{"num_hidden_layers": 12, "hidden_size": 160, "num_attention_heads": 2, "num_key_value_heads": 2, "head_dim": 64, "intermediate_size": 640, "vocab_size": 7694, "hidden_act": "gelu", "norm": "layernorm", "norm_place": "pre", "norm_eps": 1e-06, "positions": "rope", "rope_theta": 100000.0, "rope_fraction": 0.25, "qk_norm": false, "attn_scale": 0.125, "bias": "all", "tie_word_embeddings": false, "parallel_block": true, "init": "trunc", "init_std_qkv": 0.0261, "init_std_o": 0.00533, "init_std_up": 0.0261, "init_std_down": 0.00533, "optimizer": "adamw", "learning_rate": 0.00204, "beta1": 0.9, "beta2": 0.95, "weight_decay": 0.027, "lr_head": 0.00833, "max_grad_norm": 1.0, "warmup_steps": 476, "schedule": "wsd", "decay_fraction": 0.655, "decay_shape": "linear", "final_lr_fraction": 0.0, "batch_tokens": 16384, "max_seq_len": 1024, "doc_mask": false, "z_loss": 0.0001, "train_tokens": 157600000, "max_steps": 9620, "dataset": "wikipedia_en"}
Each number is 128 + 32 x the weight over its row's rms, rounded and kept within 0 to 255. Layers, rows and columns count from 0. Numbers have three digits each. The size before them is the row's rms in percent of the matrix's.

# down: layer 5 MLP down (transposed), 640x160, rms 0.086, rows 630-639, columns 0-159
# up: layer 5 MLP up, 640x160, rms 0.116, rows 631-639, columns 0-159
down630 108:129144062148175152128145118200106141148115138101102169147161166109172141160114136150191113123129118131112098146086116081080129085116127165147192126101049124130163112106140053095149132078146119171109147136131135089160082123082135115194198153087082148169179051160114106163122100105120106084133116075130134157217118087161123108085125128150154146161092144105111150127149136142121109161061164148099124163086146162175123116081129173101165124142158084169123117150163077146148159080128099
up631 139:159128112143178121125153103157045121153116122139103150081203206126079126106104109146167142041170104111063168105150206046125116143172083157109074182155155162111104123070159108166124147129135036110137087123172115162155133097103146173095159102103072106155118116121131164145071153146142083121098164135139139101124136151142148130170092118122151128097107152124164140137121121127125119126086112087141113093120143162109158127161197166113069186130111163118082163122088118108131139168143120
down631 122:121077129159079110101129136173136086138102082106129048103105121102118080155077145174120170140129108111121153124090130129126170178115124179111152177132102208107111160158159105176099146078155071127201092146155117183124172088129103128149111130124142096135103128114121123157135139126103122021133143104124120177175156080091134144131178140059136156144065117120195100171153191178135150175167075154073126132110124141094115118153082143193148111150141137067101116114119155132118146096138125
up632 133:118123080119133119095094099090072145108162153114108077116108120105153201138166112143093187165119131097063103133074182146104104146108087131138143124129129121157094143066111146065113110166150102121124120134119143101093178115101096149152141110125090159182126161103127178146147102136132156155136161112123143100183189166118167144137077121122187134118126145182130103173068119143128173112056142132089088137172176181116139052131118150149143137127139106152059190113139217128146120118221102
down632 148:045093070147155158128127068114171109192111142103153199118152110139151110118095123140145066044072142139149129144145058150126118053173169162117161159110098103089153150118135093083159141130099162103174116121188121113146074155117147107115131144110147148095155126126120079077154101150133169066116166098161106093162140153145116134136146119108141158138122126123067113132110135044126126143084180164168092160090177106146130120133170163183127144142146137066161145139160048139124162133120155
up633 117:182075119140102073144142181117132096108171119152093134075180155122108092104148112115090123126117084078130148115192107080130153161146146101038097170100109133115116180163155126094161105088155156130162102164124152112167127077151069146165118129123113124136178232100129131148146186126180119100040069134133094127132115138088197195154127145160116141121142137116131118128109075087093119150112194138161132136112104187129124147106142084111106146130094168089137177154116095080115162153137132
down633 095:093122079154139134143171075094129150152112173129137208092080190131055126152134101129107177126099158129132168154100159178014089103098173140153103107151111125113111114140123157127099188167155099139154165081165109133113092143090190179126157163143109094144165082171143110108109094132115154104138144125151216127073149153180118093122144122159117108131080150146131157058171141129127182116107095131081130110055136133153105119128117126105158104154195126068134117120156122141166131135082112
up634 156:142106115152133169088116150191104143113192100158077106136098148051147128146148097182117161148124093099074120146159133053109106165157124145086181127121094120128080127085167129112087146109091087108174091128152129131161145042119099184109089147046130109124116178148163167165171121113137147124099154084122113138115107120078216153184130077167167154086179137133147103185134142076157142163133142149111125132128188117121093111123116124167073095094145144109108097077177133089121112111146117
down634 154:141132122212176182111121117130148123176113068130097079094113130055160165122112134133141061125112071072154084132183126122144136123117098142117138163102135103175146122108133079147132109145181111096203119107114071168114101157111112191168114136110132115109187140129133165138152076101139166118113110136131168158093121138083151099115106088171181143079079152148145127157140147080148165152099163209167081121111137060148118145112103117148179119103194075099097113173099144115148068130172139
up635 025:125139124150167149164152111114218076074095130117115153166154175117128113154133193164181154069117066095179125100122139106126156113079093064101180082113142107065164144120125146147110091100100127093121171138135086073091112136138099166116106134114180103131137129111141104146104126141139106145145181093132156154146165133114162159138170184117204115068150149114140148137131101109060112082074116099181160142161064192154159125155097110099100140091119104122141112086155159057158142149093164
down635 008:150091073094162171154111150070118111098126158129121116101150079140180191136113118193097140194111163079123170155129131113067140142146161100113104080102172126156123102114102180158109147169119117115145072142090180176176118105115177100086162121090206151119197110124150110075150100126107118117168203125103124121101120091086110118128157136068134083151129172149116073100124144156106101103097078186127113183164093061107186109106146134104112139120091101066089121135105149105136125122114155
up636 083:132132139117143070172120117089087134154085134126119078133151146162112156044115124123108154162187144160131125146169155132135109111083159127104093121125098170105084125122072100162135115121144116149169158074064124094120125130192165106099121100124213169150089190114102181152131129127175107130070180206134163108062147148060103161193114106144118133071116123193117164122130118153125179139170136119137182051120088160113122076151142137081097142148112145133122138095108095178121154146114166
down636 064:131110047128141209060117157120097144126161149125175165120152120108176129183131137138145097097082124103146123095149085123000121119153105119093107154111129095116134146112130171154177122126159139100130128145191133140102137080090159163123128148163122091101175078131148115118137144133061120123170083075145119092197136143145123107116197135125164100174104174136141142101134130116151093140149130075137120176117120105160168191029108127114151089088160123158141120127163139095111083183132105
up637 018:142137127149137151122179128107164076172159119131108119203149167116085100155089145130155162097116150101177074124139143175124136150081085094145178088138106111089146139099100153146125162081125130090097088053135158088140119127153157131138100110119171118201115135088158129150123124089163140118162154145145119139101154144131158110112191155142102149103060156125154101160201044144119168114084112093218122126142165166124147160190071112152141138081188135132145098106134178060171154111074138
down637 007:109149123149110136106092096146100170171157109099098091080124062103061195083107093122119116148122114175100111155113129089107055161128147158130075136108108126132160074110161170162156125125137126164097121060126140150140145099135165093102108113043095156078112138169143136070155137145110109090124158167112115133086096146100132132149168118103095107106163129166084081112140071051062129150056136210132142132141129113130097128118153147132053107131131121069091129085116155101103072158087091
up638 030:121178119109128121086160108121177173091124124148121164133111142132131227070178156167099135107125132064150165181134153115153137170115176144063122117142110118140131078146143127105107097095100114133139122162102092104145125135100153126131150147075126082240124129152130157139100169151153088115157163177098114121165154134132134192075090118141144162102160069061122100183120148095118125123188183145101120068146084109178171127131120126119173118111091094096132112034159090128168110148108108
down638 011:192125068159116127182114145200140101101166092087110156102145106099175055161125148130148149069066144142151130133107117071069090151123116107149108136112116122137129157092086156185096131153113126148164093130154139104166127122140114099108130115085179180101145138116102150100110087116120169152155125157176161109107064095060130142146168143134113127149073173132156154076155140179118100160115141115106148214075157109078178128146110118146160074140152167120156108169083157087159188088161174
up639 022:110091155151085128103111123133085106169153102163127104109130186041077100120096074060131106154119169084156049119089129190110186106121136126195151095158137114130112078107099130151164129047097120123101134090150121133126110104146106120107116092146177185067159120100121139131144097118150135119025125142111145159110124118125120138157135135115073100153132199107111119097117105146179159106093109132114128055146162144112094072135125132118128135073166191114072103114086112189100147103093124
down639 008:100092108132132155093105103088132172159099094124102141106056128162068160096122131133096062123105116157098124123058136071189097139111111133152092124105119122115175108160117162155118173100164164183134111129108162129090111129082124124121166126082052107126115151126161091124114147100112095077136116104141131082137084135100151116090164029181102117091166119113132085128151073050142093120058127185125111132141179114156087132091107146144126179142168098048093160104126132126102104190114155